Each number is 128 + 24 x the weight over the matrix's rms, rounded and kept within 0 to 255. Layers, rows and columns count from 0. Numbers have three digits each.

# v: layer 6 attention value, 128x256, rms 0.131, rows 23-78, columns 64-95
# o: layer 6 attention output (transposed), 256x256, rms 0.165, rows 23-63,87-142,192-206, columns 64-95
# q: layer 6 attention query, 256x256, rms 0.111, rows 128-255, columns 64-95
# k: layer 6 attention key, 128x256, rms 0.109, rows 64-127, columns 64-95
v23:161138137124095121132099117124118145081123117155163129132157112139120093108095177134128103130129
o23:098151135095142098086100075143136123156129121104121104094083119132130134131107100092082110056141
o87:098130145107112108140141142135109142126118149108137136149099139119102097120134141149119123127139
v24:153138093104160135124111096159145067108111123101119132128132127129124124162116161130127126130130
o24:145142129157138123157100136165149140126142146125100170088122151177146117176149159116151126100106
o88:132168079127135115107144100127104066111149093126144103125128094118136088145119108102142144122141
v25:115122110097087107137131136131155181132120152101129136106132126125149114111121141165127117150099
o25:142129124134142125109141137122129118116155122123145134176156155116116160142133119145151100143155
o89:101085114138116117112114100154133144139190120156118121100130105121117145119189111145099147129151
v26:093173119115152087129120109107100117138136140151126116067169116102127138106153119081148137161154
o26:180120107174100165160140140105109109122147074117121117196120128120133129107117150114151116123147
o90:096163121162179148106119152140129132090126139089107154119143152118099107071114142101139147150119
v27:143152141090129129090160103123114083147179142129105163108150098132131171133117104094117117118103
o27:090152106117139122125087174164124136111140085094114104128139119124127090108158098144137117113135
o91:128141142108133116107138131157144085083120153155122109156110157145126129122144065115126170103126
v28:121087120130124100114130107095139105130099147144100128124100139155151072161153108138115128127125
o28:085112137144111102049120126139084083179106122139098133130126133134113137122151089114132121114063
o92:099102097140099138129114102123104121134154132143071125106098086159112078131166133143108104136110
v29:129108127150108159148144140145122136159147125100158114129153154134099130141124111122122094117122
o29:143203102128160115141142145128177150122075084151129106101170176122104161099138130165133158134106
o93:090126106132113171144153149168097145145175131117118132120190116125145120158146131108100103101139
v30:091105158129132143140106153108116122119125130171111076089170105106160130155141151132145154119159
o30:127156159120152159138103090155151115141150125119107118153112136123107159111136141145147115122130
o94:145132140105122100126155149122100175129139147124128104111125146089162087163108173120097085138160
v31:107134115130156156120130141162099110073109138141118145120109094143170150125167141119123095128156
o31:094129122173128138114119089110117103134117119164147144138112151100132104101143118122131128117138
o95:131150119098089071168116146108173091100148139130121105156121110129136179095095064082140113188119
v32:109133147134140141134119097144058124147124095176132095128134144099093125126160147114095111119132
o32:131159074128109142132114135142123111126162137121096139140072096124157121150108120086122134129118
o96:128156080140133132111098078111099136080121090149128130109150175103131115132156138151079139136143
v33:117135147140098050089121125143099122122117152171082087127101105136147122126123089081104146102127
o33:067092098077131098165184130128166129172141113138163069128155122103134094117166158149136102106172
o97:105159113129124122137127122124110120147112132171124098165133140140123135161123088134073150140101
v34:151107149149144149153121133101134136152145160118106123148109137131116141100108126144124142141152
o34:111112146134145104147124155152150122116120136130125168141138165136138139089103142113132107137120
o98:135150115144127136137109086125132112120097119113104135121168124120131147116172130144161135174178
v35:092132119121114133123100095125126127120137131107130104089142144167080154122157109153145155146098
o35:115171150142120086168099089107147130167128095105111096125095140109157126191126170147136123139130
o99:121134122088120161117144135160129155099134097132110110131181144155151116111132100137087107111118
v36:109119077134154147134159133142097114176144137141120136137154159147116169110096144121133105113090
o36:144164123139106120150152127141173104097136131088103068125118073134081101144135123154106106123156
o100:133121126165135118138146132142128087118134107153138104111160146124122180139148117161125134104177
v37:105180129094112109117066130118142095118149146149107118127162102162146151131178118161145110138130
o37:096115145144117141096100118158160166124158100114126121080102084112122153153130145125141145164181
o101:092137107107129109112086138123152100147160168108144123104139128151128130103150127115101098107085
v38:122095139129170134105132124145134156123133109132122133110139112128120143150136161114119135133118
o38:139140106149081136126158123124131131136114159109113070147121141095125116171133127123100090066118
o102:150154139150133114159139129125153125114134096141127180147137136166123119144149151119140111146103
v39:123101112108108144151115163132140111130124167143154177085159101128118139084135099147157133149166
o39:105130131135148105121127108117133159088112078133108114119185120095126124158133134086143128169167
o103:185128115154130128111136167117107175125147134136137127129079130150132118121111160179161150131110
v40:140119143109107144159086094129118130104130171118116093142128153122159098111137157165152165164093
o40:145139093148142142096153117137103130136144078102102112130093102152133167119159154120125115136131
o104:174142121141138164124099113091133145145119146102141105119094118105145155137138101156134122159100
v41:121122126126165148109189127141111137121144121128095144142120116126162122128131096150126154143177
o41:123131173146116131093144103132176106122128142144090112148200140158113147161127116136127133172137
o105:142129108139122102141102129113145120118168110112120113126126133097148160140133140129140139114157
v42:117178183155107146153115106103145135103123155125113081114126093091164100112120136127120145092143
o42:172151116137126121156132112124089107163080130104148107142072132135147183095126113154141073078100
o106:127169180116134121141132141089177132110138148105102117096115103126122128097067133123124165123113
v43:118144138120137161147137148114145167160134153089140117142118144131127132100126139140106148145145
o43:162144127161142102072099107156120107129110076138123129095140114114117168126117189122129125096127
o107:113109153116137109158107157115120116115122096123128088143159144144107153111106115125069130140117
v44:106134149152114177131138158116106140110095141121147126121113157136119129104082104121122158122179
o44:138086158140103111125145104144125113115121169148140122155115120104076112102136131112095103077120
o108:153128137118118159133087147119091154153168134136166126141150127163131164137096064072123136138115
v45:051122126176123125121126186152146107140103122114186144159110130181100133132101125123120147076151
o45:137131156114129135115165077151109135124089131123088149110112158136113121148120120130112150131130
o109:083136164105102112138066147164116148161120132136158159146136128136176147162132144164109144102121
v46:106127144152120111130114082163122105045155132105093141131151135099156145138109140119118128117146
o46:166108106138115156148091129075123134120157127171134095123126107148130126103118106135105133162101
o110:100132116139119147102129120081117141079135145129086151124116108109161109117158148140121107104117
v47:164160164133128131117143123092076123144161125142140113133118155125109138131117132129160084133136
o47:131128132122097140135060140165126137128075159144095135120140152115125066068166086096137091125128
o111:121116159162110132030143134164114134122110129102099107142115148156139120114130165140096147102139
v48:146160145103132146174093165168122167129167135124141135167166082142136148143138105136133181139162
o48:138126131159133099122086112131148109139102101154123155097152141179121172123154094109122129133135
o112:107075207171117153114138197102219167092153145126143161146148120139124157114099138162116157145087
v49:127125130173131131109130137135096092109104150120146118130116129140164167134126132137108155132183
o49:109123131123154083131113135146123148163102148118151160124077079104089118143112118100150149131136
o113:152107137138117154102113127156156141143174125144117103143150121111164129163097123144107119114137
v50:131133107126123118124166102153159134142142163138130124143123148093136148115107135128093147164147
o50:173117092146147137143136146137142126089147103153099132104135111100134110166154124174136110129082
o114:101086181134103099126134106093137121156131108112105141130104143104130124108078151115145155148153
v51:147142135086146107167087151156097131107129139116118093100154135086106140134161133082139108116102
o51:137153145133143146099108107181159146105105125138123141126125082129107134134159114143104149122100
o115:110096177139130096135131144106134153112118138122121115090179156117151117139145137113138123118103
v52:104112131129152117125118158151128140133155114156154103154125130137153116148124072150133110082121
o52:151141085103161145136132101192126149123143162161090154103118121145141128116146103123125153146121
o116:149185101141146120147134115139151120091074129144128151131147098127088144131135089119103112141084
v53:109170128103116112145144094124100109132098143153126081126113114123157157121150156138160081125116
o53:186128102181123108159124116113149130145158107173128129126132129124125126112116097103144150133138
o117:140130105139138135127175103180158160092112135143146164147160118119141134121137104146111120095138
v54:129081135100148130182146173112107133133133102116163121151194161125157128124162127111135183094144
o54:095116109135112117129124132161081143113173130146154153156134091088111167130123126154133127114119
o118:122113111116149170145138063138148131120137105130127147127125164175171163135172138135097108142122
v55:120126135130104126131128149153080121145121112167145099183151121123124116177129153122130110166081
o55:110125067142109154114132138117110135139110082073105130120101123125153119136079116125144114158140
o119:180112158143133117116104119157126141179127099164124127130105115117104120152173167132147137162083
v56:123136104128136128123093129139148164164121121101140111147118144104150117126139108141096149150110
o56:115105113182120110140173137114155108116136092129144155176166144092152137158118155131122121105125
o120:120083078076117160120061143126182107109148167135084151120128079092107121094126078112130141177111
v57:128167173101114174146129160112179121123120143163160063160124127118118128109119131152115181149097
o57:161078159135095107152119119165108130134129106149153120130155138097151161157133188160098102111170
o121:119105142082108122119133139095152169176079096090157150130104165094109146115113110133133148125122
v58:119098165122116142099098136133105153142113129124162115205097149124089173145128141125107170120109
o58:117091103130148123115138082122146126122142143179174135155142106128142134169137154133143102107117
o122:125093127082109121075092125169111121136121115127124152138171116133105125131117129126117106143101
v59:165094195157149181100100128150115093076057109123135132136095168133145127125123125146127140123132
o59:102129098100126120162127104071142148126131140122139163146093128121120134114135128115160139143146
o123:148094146127145151145150155126128113100144099128149152184138093125121108111136102098101109122153
v60:166112099132131108111076143150137102154113144167151121132117107125100063113118145066117057133107
o60:136132129130105136201145116083150156167133163126068132165139126122113084093136124124120111107182
o124:150145135155149068137110107160080121131119122113119170088110158145174086147150092098153112152139
v61:147139144142099124144125129130121094128173123152131074168124149153118131117106149125138125142147
o61:135085154128137092103133161139103133158115095110157125072126114099132098167133162125110124147129
o125:168109185125156134146169125122100142150070153115120150139117121096102107123078151116152085143136
v62:094119160134117138157151111122136116126122137096131139130118163148101133135128139149128135118138
o62:142111098087077141152141150093158140143151125161146152118123101108172113130159123132111138127122
o126:145124149141127102114101152126092124119160137094163111129136126181156163117122146115138102087123
v63:098189088116103122140135106099117133130144148134126151161145134139132122105152098159106116125126
o63:106118115111117121170127102168109106131120152099134111156135190112124104127136142108118120125113
o127:122104083137159150143154147129165149173175089154138131108147126087131153131127109166132157096095
q128:131118118131179111090090107167143148138120138156117114166149150082146121105129105084088127137127
q192:160169132151084196171124130141168113137171189107136148133168143163122075099147154135089164041188
k64:107148117147133112163125134142106104123117100133119125103134140146110134104111120130092101058124
q129:093137118135093121156121160106148115114116103139139150100097109130093148114128125159145141155108
q193:094112094111128122107113108163139128098113137127116091106081154104104147142100118103110149143162
k65:110114093111160150103184098133122133129163143150126116105161101111185129124101118134160115139113
q130:101128095139070097116127129087140142086126154139138084125123114166122151164134119151134125133129
q194:118133163137138151117142101139127159153160117107100102134076133061140106155162149135149109092121
k66:131140136127160129164084098136140148134124110055139087166124125175145170106122142119152134105147
q131:130120119101192155153120122153127127133124121134124140157133134122134115123119147096110129110171
q195:175147173152113140134149149129122111164115083147100127158139159147145095098146138156140146096119
k67:123163111165107112163189123135133138131154102112164155117132106151064128108135112150105110122137
q132:082091125103142150162134102135105112149150136117126121144158113114111112086108132132127110175130
q196:135098132131120101150105155095096101080155137140098156153153136163118136111146146107098175135133
k68:093107136130129132105126096124127145103106072109113119132075115125074155126111097192095120123108
q133:104121124065149119129089099131126119146122154111092143145130125134169113107128094095099116115138
q197:163099152156067156127130113144178121131077152125122138119087094089092127141130128131142158125112
k69:049091130142118159121101108155137110085080107128088108110112150108113175119136128160136124122144
q134:139137114150159140133109133120150145082097143160104116129143100127151109090124112130103123134117
q198:166124120165159141118155138105160093115154122182122170142106149137094130151084151138160133108112
k70:161150165120109175130090129135152100132140090157120143104171119141167096135143097136127119096080
q135:125076119136157137116122100130148138151110159105097137145132153126120103125160156112110174143124
q199:097106110139138147158089128124148129148100163123085139108098109118147151102097134128155141149121
k71:083160132108113105138132127136118110139110141160154156127156131173137085130105138095133112120104
q136:147111104164149122157111111142159147120115096142123148147154111132111141133113140142104114125141
q200:112124092090104138131138103140115109132093125128104121155130118155143127112108163131139116140147
k72:126130124147124138105143152119092133106148091125143135134132155111129174071115133141157162158132
q137:093127080150134152125126151092166114120096147129145123089120114114129105124105153143150150124109
q201:138148109119156166112132148147117133114147112110144125117125132140132156121135142148103122131087
k73:135175123168103119131118128116147137116109101130144116129103143161135129097118135124114160118075
q138:108118094135135153117148159122110132129140154153143143103057148146117084107123147168131114146125
q202:180111143116125147101163132139120135130148141118146138139144149171148142087168177149144126111155
k74:111112151135116092144131114119108112121087139079109130119126132133139118142148090101120093107143
q139:157122125151126111120108106120166130152111158143105118079138128120123099162104134111125102142131
q203:132112080133144155155143099129156111101144134074165146087125124121100124164110145112113180147133
k75:100123106118078163153117128141141131124119111144141104152164148142136145099087133139108105116120
q140:095130128133124115107145125104154125084128157144127110123120142124093069168123110150178131112126
q204:163150113115126129113107106138130163094167117142124116079132124126137142136096170113157122178101
k76:140127167145102150121110118124161128149136087121097123127136127140134154092141103139144155122139
q141:107149086146129160096136137141124163092118149141118145156114121122124131136135098111126108160121
q205:133120158106137137071088116111113094135122137138152117115160108117126124083093124128124134157174
k77:101118138093108133093147126158117089141111180130166138158113152145130147139167128102131127130096
q142:139127108142154096148126126114092131100123094128089117106108104121105150117119114142151112108120
q206:093111145108107103110133116099156178142065168110161099133081108108095175139078135109096106149131
k78:151097154119122174151141130132159162129167141155107120129157150121198109095109157125142174139118
q143:127127145149112133166128174148120120100136124161143111121182141092141165148125153099116133146104
q207:094167122167150101143121145130159130122105125139137144112137125161124145100107128144146107119117
k79:171132156120086091120151127111108128131136095128125088126108154120102115144195102113133108100108
q144:157135142143139166151126114131125105118121102150156200126056146143136164131138108138125141133125
q208:153150137135124155124132159158130125121128126128139140145160135143085102153136143109139154088104
k80:084123091171104136142103083122143132146104082117070126180156119124147143130130163097118109157100
q145:150124093142138139079112113131146108130084137119106127153154084116101114101101119165162142105170
q209:142138120148116160102131103147123132130141111187102135148107122092089142131102135131120108108120
k81:082103117085149129139131135096092143119108097116163141125054145192086141146131125114122096159151
q146:129136162138116139131092097115119107112089139104143146133149119099131161110178124145100090118105
q210:119147110144136144135163147121133117184111102131125126126138115165122132105135134111139116118111
k82:131168085153100107143129162113164115143123104103159098170108141133117122138093111111096130074085
q147:114113118122130101153159125137173145171113099143116136175133117120152131130096136072118169118182
q211:112151141132153127107108132108168113102100107122098146141113095091159152125139110152121135145115
k83:109125144147093137179120123080127177077128124130112130127164140123141102158127135146117139106147
q148:108119128132127143163126130122112137125134147134153173107097117113065141105094124127158101113156
q212:078123136106178073095122138150159120162137109125135106077121161103127171120118104155132135114171
k84:100149155153098177102116141115126083132130114132140096172158152164145145138127120170095157108147
q149:104114136110119090140161147112111117149087152086101155153131131149119120115099108110056129106175
q213:119134129146169116142151129154105125091077103141125166135126157109148085055120131126134145105126
k85:105094115108115157098118109118117104096158152146192107153156121176140128152162164149146190133098
q150:145076145134177144183106147138114130121150160117143121153152157158129092119135137125109141135125
q214:121141108099125128123108101116134132048115110127148141129136138137074105104168122175109051132125
k86:144152123120079109151135159141158134108122159173108143134145139124099131165116108130156152143169
q151:111129089122120113130082086126127165102117125128131112159113111110133142138120140125107115115152
q215:093119116149102078101146129186131122131141145116131131141105114159176117115102120150117132104129
k87:155111092131161095110126142103101116136123133144141133125131127127116124161111161115150135145152
q152:118093096099163125150137134154130105125090131131102125100133170128127148100134148120136137085164
q216:120133137130144124154162109140146081180112114099157110158113142156079103061153129138122133149092
k88:128149145114088098133147162095130153171114125126130187115153153105128151159124104142126127112129
q153:100166123116128155108121101122113104157117147170129119070112143143088080095107107115092178132164
q217:147118104155122122124136148104118103125132123148117159146163134141172167136078125104130122156093
k89:133084121110087152128109148116113140150144120103121185146141159098122120125081101130153126107127
q154:114099125154110143123141135142132121153124124118122109135103119119157170082137141169144110102136
q218:167152150118112127137136128130147129134089097143121135149137112076138119153176139132144129091120
k90:167127104121135121108116129109102181126129159108150110098141139141134116112152159113151159155140
q155:134193130128137171083173092148165118156091124093153124126158120127088148104152138145138114138129
q219:142149124119137134110097105122102103128194136119144132150107134189135120122122116142096120093111
k91:091148135142163101147163116111130110126117145064100102127089116101158127152095153131140142139142
q156:117157117121101114131131135092117085131127132116075137126134113126149096098140126105147112192117
q220:155105153153111152152128137153129076141136174101103164167160124168086155079148181113114143142096
k92:143119131145114128168093104178111107118120110121112118107133120086164140168095118085137103042142
q157:103128141103135091120150073098043131162138133113171116135139127138074141112135134157152162102107
q221:100113154137136157155151135177120112128153141143138052106143119108165176105150143068165106129116
k93:131130147138123121174124197086153133083154105130137116114179142127154069117141131148089117125120
q158:095130144150116117132146095125104180125118134142113126162139158133155126185126108149086134141140
q222:160161173169110114128127140088111133166153132118103139115123090130140123101099152144132116117133
k94:112140141110135119123104132153156147124157139145107139104092147126124141127146156119148230152123
q159:154132138127173096078093106126144124095106135165107117121107140095135172133103102105142134129076
q223:166085160100150121080117156154083074137115128131156092155159112120086080115172150090153135121088
k95:161139153145111103084069141158141132094098109133158181110122098130145096150084158167073142162097
q160:140128129117132128129138124131110137153112145135139129127136131122108112129123134134132137139147
q224:156100104101145115090114121115114136130101113139107156134109127135163135148148128103129117152119
k96:159160115178091116146119120151132089126115110102148135110131111128117138091097123142103119082151
q161:123132129136130112141148103126152117146133147104143132139134169126104135134082105095110121110133
q225:138104135135115131125116147105119143119098091083108166144106123106087113153168155122112124108135
k97:118143139143098142158152127111128145145113139129161117107142107144109108123075117126109133148131
q162:146151111134128102115130136146178121134127114153093153120126144202144144127115083108116119120160
q226:144126118139094167149125120102130119098141166161115134126127114099137126161075178169159137118096
k98:121107137107095150131128117139096108098103112132144097149131128145147179147152168122150125157069
q163:130127129104121131105119126133137141126135148141143136112120103144147091146158130132113155132122
q227:124132178114138169128109111148118109113132128139129141166138105157122119090167131122161145096147
k99:145114121087140115118132131118116129142101134133102120130126104135157091133183144135105142141129
q164:097117139104119136118126120104102140149123111140094096109118146134125092104114175150151151091151
q228:127134134060159112080137115132100146145108133138121113114147124145092139153126112107144141121123
k100:068091157137114120161123111111124097119153135098158083149126152124085097116137129112151151156136
q165:134110084118168106125144114149071116096142111141137143125136118127122121113106117134137139106136
q229:121118135117118118116146105140092128133149130164147150131119129167133138156088133121157120166146
k101:093119149095118134108103134114072085087136121142168146164137112138114105108139126126139133124133
q166:124096096122170125139146128139121125142105178133139113142128142131113132130137158148145134128143
q230:082129118130170115072100112100084132110118109151128123130144108169112116085109099146103124118112
k102:139135117132115150151112122116105103105130143142136145105069126142136136147143114109140193131137
q167:166124095139119131155133139108145120152128130131143156122105106144145134111113132121155124125129
q231:116145137150143139135118139129163181082136139061155114106145180087117118124085162144150157105122
k103:119092123151103136130130113115131123158124132189079120123156150122172107128154071155099122145098
q168:105157114143106145160131133109120101172072144122152134134117098153126107088113117124118112153128
q232:150118145112167140116110152133118146149104143127118133122120163084173138134135120096124111114103
k104:152122140120116150129138115136154141129129148162101085134161151120074139117121126133104120161141
q169:099152091138131113137122113163158130152117124124128131144124148150138130132110128099104098105097
q233:112139118155123098132097130112147086119123116130118110174125148176177126085149139147148103102123
k105:114131112118121097113140101106113125103144136112119123104134179154116126155131165154113122128110
q170:126120127149111121130177091128159131129129104113216110153149157111142137120163102138106133120138
q234:155138114076113116162106127141150086128175142178130137123150162150161140149111123116122101133120
k106:127187117149124129108122128106157155148144185094123146124131101125113145124155130108122122146143
q171:151146142148137111137144149147175154118139121115125131118150142109111126157104132109148139097170
q235:124137124120125158182140119115104133098171141127119088157144174115081091117147085105106122110120
k107:180137115099161220098149112116128160139131092169133135068093143115114138132167179147150170126117
q172:133118143162116114161115121091209156130105064151117137141167126096150146127119128107155157140161
q236:147149162163081142158135099153130099156125117156130115097170143154117135156152118162123131101141
k108:100145141169112130101140199141165131165122119135145162132125130130105144144152132154081197108106
q173:113151113122141141142162087131158130083125132122127119127130136132134194135112110098164103120131
q237:141125129083156125100127151125070123089130084134147136121101123152124160136109121145132135171137
k109:179103101132105106120089114120167092129127142120133168107153172161104112145184135115107168107096
q174:099176145121148107112140123121100112128141107135163128080109133131098107117126107153149164134134
q238:148117089135124119072142124120121090143129146142152110132088095099116082124132123106146102163120
k110:094118133108092144120118110114130191192119135121129102144148146125155123120139152135111145152151
q175:096141146125148122153119144155094147091141143064101112113112111178137104120129094112143117105140
q239:185126073167095164110132111088137091094100112158116134098132122135141101120085158146104111122099
k111:144149142115136161101141144112116082148124134115132211143139123119121095147157114110139136125104
q176:111153128114117150124140123126146140170141132153073127150135131160084129104124157118118146143150
q240:110153063143127114130131100129120120147140124099148131134080128120084166191120081121090086111164
k112:128157128095140134139168125135095111083124185120142145099124153104180100104101074162120137105127
q177:106073129139106124093203150177110142090126136096109176092130190129167115104112149117140151141108
q241:122153133123119133149159119127121114152135098094090124134079105111112116115138086149109115117143
k113:112140129140102137134101090134108130102090132095130121075131101118133126142112179101128117147123
q178:134122117100162068122119120130117106132147122100146152135139161148152146128199126110120125148117
q242:141125113151082156132062110142145137131168127132088121115133107177129066135160167142112133128136
k114:115138137089126115096126119154157118111129137123129111137159151136125149118160115111124130119191
q179:109135124105156136124120154178151107178138115134105167145119146136158121108132076098127090126146
q243:130137135104081152136141133127133078090152146149118148089157090127115127154111135145145101129167
k115:105088142124173172128159105129156159131155134118139094146134131139175111139142127136174147178119
q180:126142126102118084148121148098130102091151081116115080090119121117132146107091170143131135125106
q244:168120112114085172091059125156116118100137130106109112098126159181088124155146131104108111093143
k116:156105112133146160140106155163143073132171138150162140166149109127142106118118122109130050119120
q181:103112109097096103099113142155094099100130132138116170110116106155112107099135120161108163091113
q245:101079151103141140098121106132125111115096124122117152171105110120154135090114105140141081161121
k117:138172138163138133186138133138142081119124100114137129120125179077120126126095151103137121080150
q182:145128134116134137097116128108114111116090111099135107136096110121127099117151132138136088113164
q246:158167129125134145130092149136144112142151124142163117072121115162103154111141118117105100100158
k118:157092120121132126157148095111117107099126179120128123149133102118121145119147115111112160161108
q183:120118126142084151133139070134162157078124122120139132117132101056132133134136138159117154118126
q247:143148139166157160125132064132114111141140126116146087137115145147134137116141120150113145135101
k119:115113140141136091104106148098056145170099127144131074175088120107115165140102112103112154139123
q184:126175154154140140152125168158122131141155126111108124125154160135128150103137145117145105128178
q248:135132082107154167126102108134120113112178175130135128114119129128119143153105176124105109130090
k120:120146109147147112133171100140121102108114127129131153190138092136106162129122117138132119135118
q185:105181168150130127147170173121094167135145128129140159127135187109129117111126169136147124140169
q249:160104098141160167123118100141123129149098157128171144094120111120143085154099140100145131091148
k121:116137118121134143126147076116113133109096133180131112141134136076139153125108105119090125112093
q186:097094115113128138201157127152076084140105115118136105135102103114142152122116166110134127104131
q250:143126101113125076130131098105155168114127099140117113167025117146083097151076103091145105179188
k122:121158118188103106147134138128121148152119124136150176110125073138063116105134128139124097105148
q187:145108129101101147141092094125139107135107142121100148163119142163128120125165136112133150139117
q251:100103089106155116141116122115138107124142134145135158166118175163160154133143147149072151118117
k123:094163147147114111142161107126152112077147123089188129115126088135131132127125167112136103158126
q188:167130117118145130178121082139139158130119120158117126110171106124104120172181102071082119133095
q252:130115092122147074143137146144143167149163089152139136151131130107169135166137144150118113091156
k124:094120135124091161104123112120131137151128144111115124107177140134116112157120144131124165163112
q189:115175149143132159182122132146130128150180088090127109117114153170146153159111115116150150141129
q253:116160113121110102115127131099122130148131161113137116099149138125103100125107143152126121114105
k125:117113180149133115167105153113123098078118167139165118139144132132140118129156140111135099149101
q190:162135151119138109138101099097177150119108098152119101099077112126115126131170106155154122150128
q254:144139113131127111113082153124101124102143129135130137131113127133123166133121092124119154156115
k126:150134155130109098101140083104152127124146132168157144139134083095125159110137124129170163130158
q191:107136144122077124153128110107137135114104185083110111161134131122146111168121165158130151141133
q255:128093185123151120118178087131088150122093108128103146152145146090173111157138122131150050119131
k127:130141152124126159128125116127109153105127078122110086139121129174085184179141111132085143178147
v64:126122118099110107144134162156136151170156120127138093155162150121114144104130128154128113166116
o128:115138129129135135171126116138133113126137129139114122139134131134117092121134148130112133141087
o192:121112113104142098129141108139130129109124124073175122124148132125193203164080112139082139083135
v65:115103095117114138115107155181086135106152109158162116111175152114154171100162110179154154107104
o129:165189133122131114180116136107111161148086129146133109140171167141143123154153154142095124141116
o193:113098093100129105090148126076160122142134085114179143117143106146159121104080072109131108108085
v66:131094165112119167104137132120191152176166138143134126125100121117143117121147156121127143142176
o130:119118148110131133143121115098133098145100139101124117144109117161151097183167142132139122147148
o194:170153127100085147165118154142117161093128141144155133101108128139135128068116123171139134140113
v67:175093107155135094145132158154119155094168134134155159109118135157126082111144098138146186157108
o131:113135131107109140120129115134106107140104140108113122126113113140129117115152117142134067178147
o195:128108134133084140106121120102180108141160134109109123122113148128124151125139099101108142126127
v68:167132128168122146135181058132178116096086159116089075150131148122123103130131139130149124112100
o132:125110116146123118153110136137096120135123154132137142111121106143111121125132133096111107133148
o196:076126145167112148113162072121111120126096123084108113135180142110094155178113121125135116146121
v69:105088151145146143156174182139141134141097145145162122134148093169169075192139151130110130137109
o133:105118122142144166130131098152139131165124122127132138112128123149106132136130158120135090160081
o197:146075106122151176153122099103124157104145136105133139151149079147146140151087133142053133144146
v70:154161134144110112138159111089140096093159139153152148170111134138194137166112135114162163094137
o134:097101148149140112121088126126159162123118138144098114102149133126111107119140131185140128135124
o198:147186152135109192135135103146107051167118142174151106102155152111106134121143170126124113129125
v71:133108130159153158140115126128125096101181103123113135164140094143123131140128189184083121145144
o135:150122134137136103106143121111115144111131156118115130115111121095108136169124121127134086146129
o199:133138090141053105112111158116142136100135099149080143122151132154160110099129141104119170151139
v72:136140137173147134136113124157132056096109135132133156090109152089149184144110168069113121093098
o136:169117110143102128120127128125168110121079153163131125156141065142093094103121164146168134138104
o200:063113169086209129144110099154142096170135115070138178161146143164140102122098137126112152099168
v73:090153095119128124122139123129179085089092151152125073111108115119104081101127084105121138142126
o137:167134116136130073173165136108117125141123112115173132171105141097134106125110134139140099143088
o201:122131135109104142138140124136113128110126090156135099145144081128097091082143104137153164092160
v74:138147159110129143103130107147136081134091089122113129131115136126140115131127102104144119068133
o138:131106120121119122133149105110126130126136138115161114095133122107141091171098139122115109123165
o202:143192121105148127103107120138131142130139092168113141150119187079049136195146131107130108153104
v75:099145170148132142144068151077149144105134126062117135112095165145138137156136107142148167143164
o139:164128126125149143142123142124126136140144122132111143140125100122130124096121133112138122093111
o203:082165105161092131169107071149116131125128152153116125120108126072112126156119169123169145101152
v76:141135146135074134109113133068138143145161138148120148120120123103080159151102145135119139150095
o140:105109109121102119097157178118099147152119135128124112132107092141117126132133112100096098124149
o204:142145165148116138148085097106138089144123106106104123080162085117138124084145108154117168141103
v77:172126144138146106124156111089103140129168121126145168080118120146157095129141125122119114100106
o141:151149100102122136143147171137137156131172152099168112117154120118165116101170122146133126095119
o205:093085153185088141133127121118153109107127127132159158155132144120110146126151112153161138124126
v78:148132157160132113117148102156110159143171084147123152144137099096130094173151102103077126129143
o142:126133141167110135155145158133145125150130119115096130110122107120117126091135159097156103149119
o206:153143074081118131119073125110153132113121137116142146140137129121184143155191088131115155119134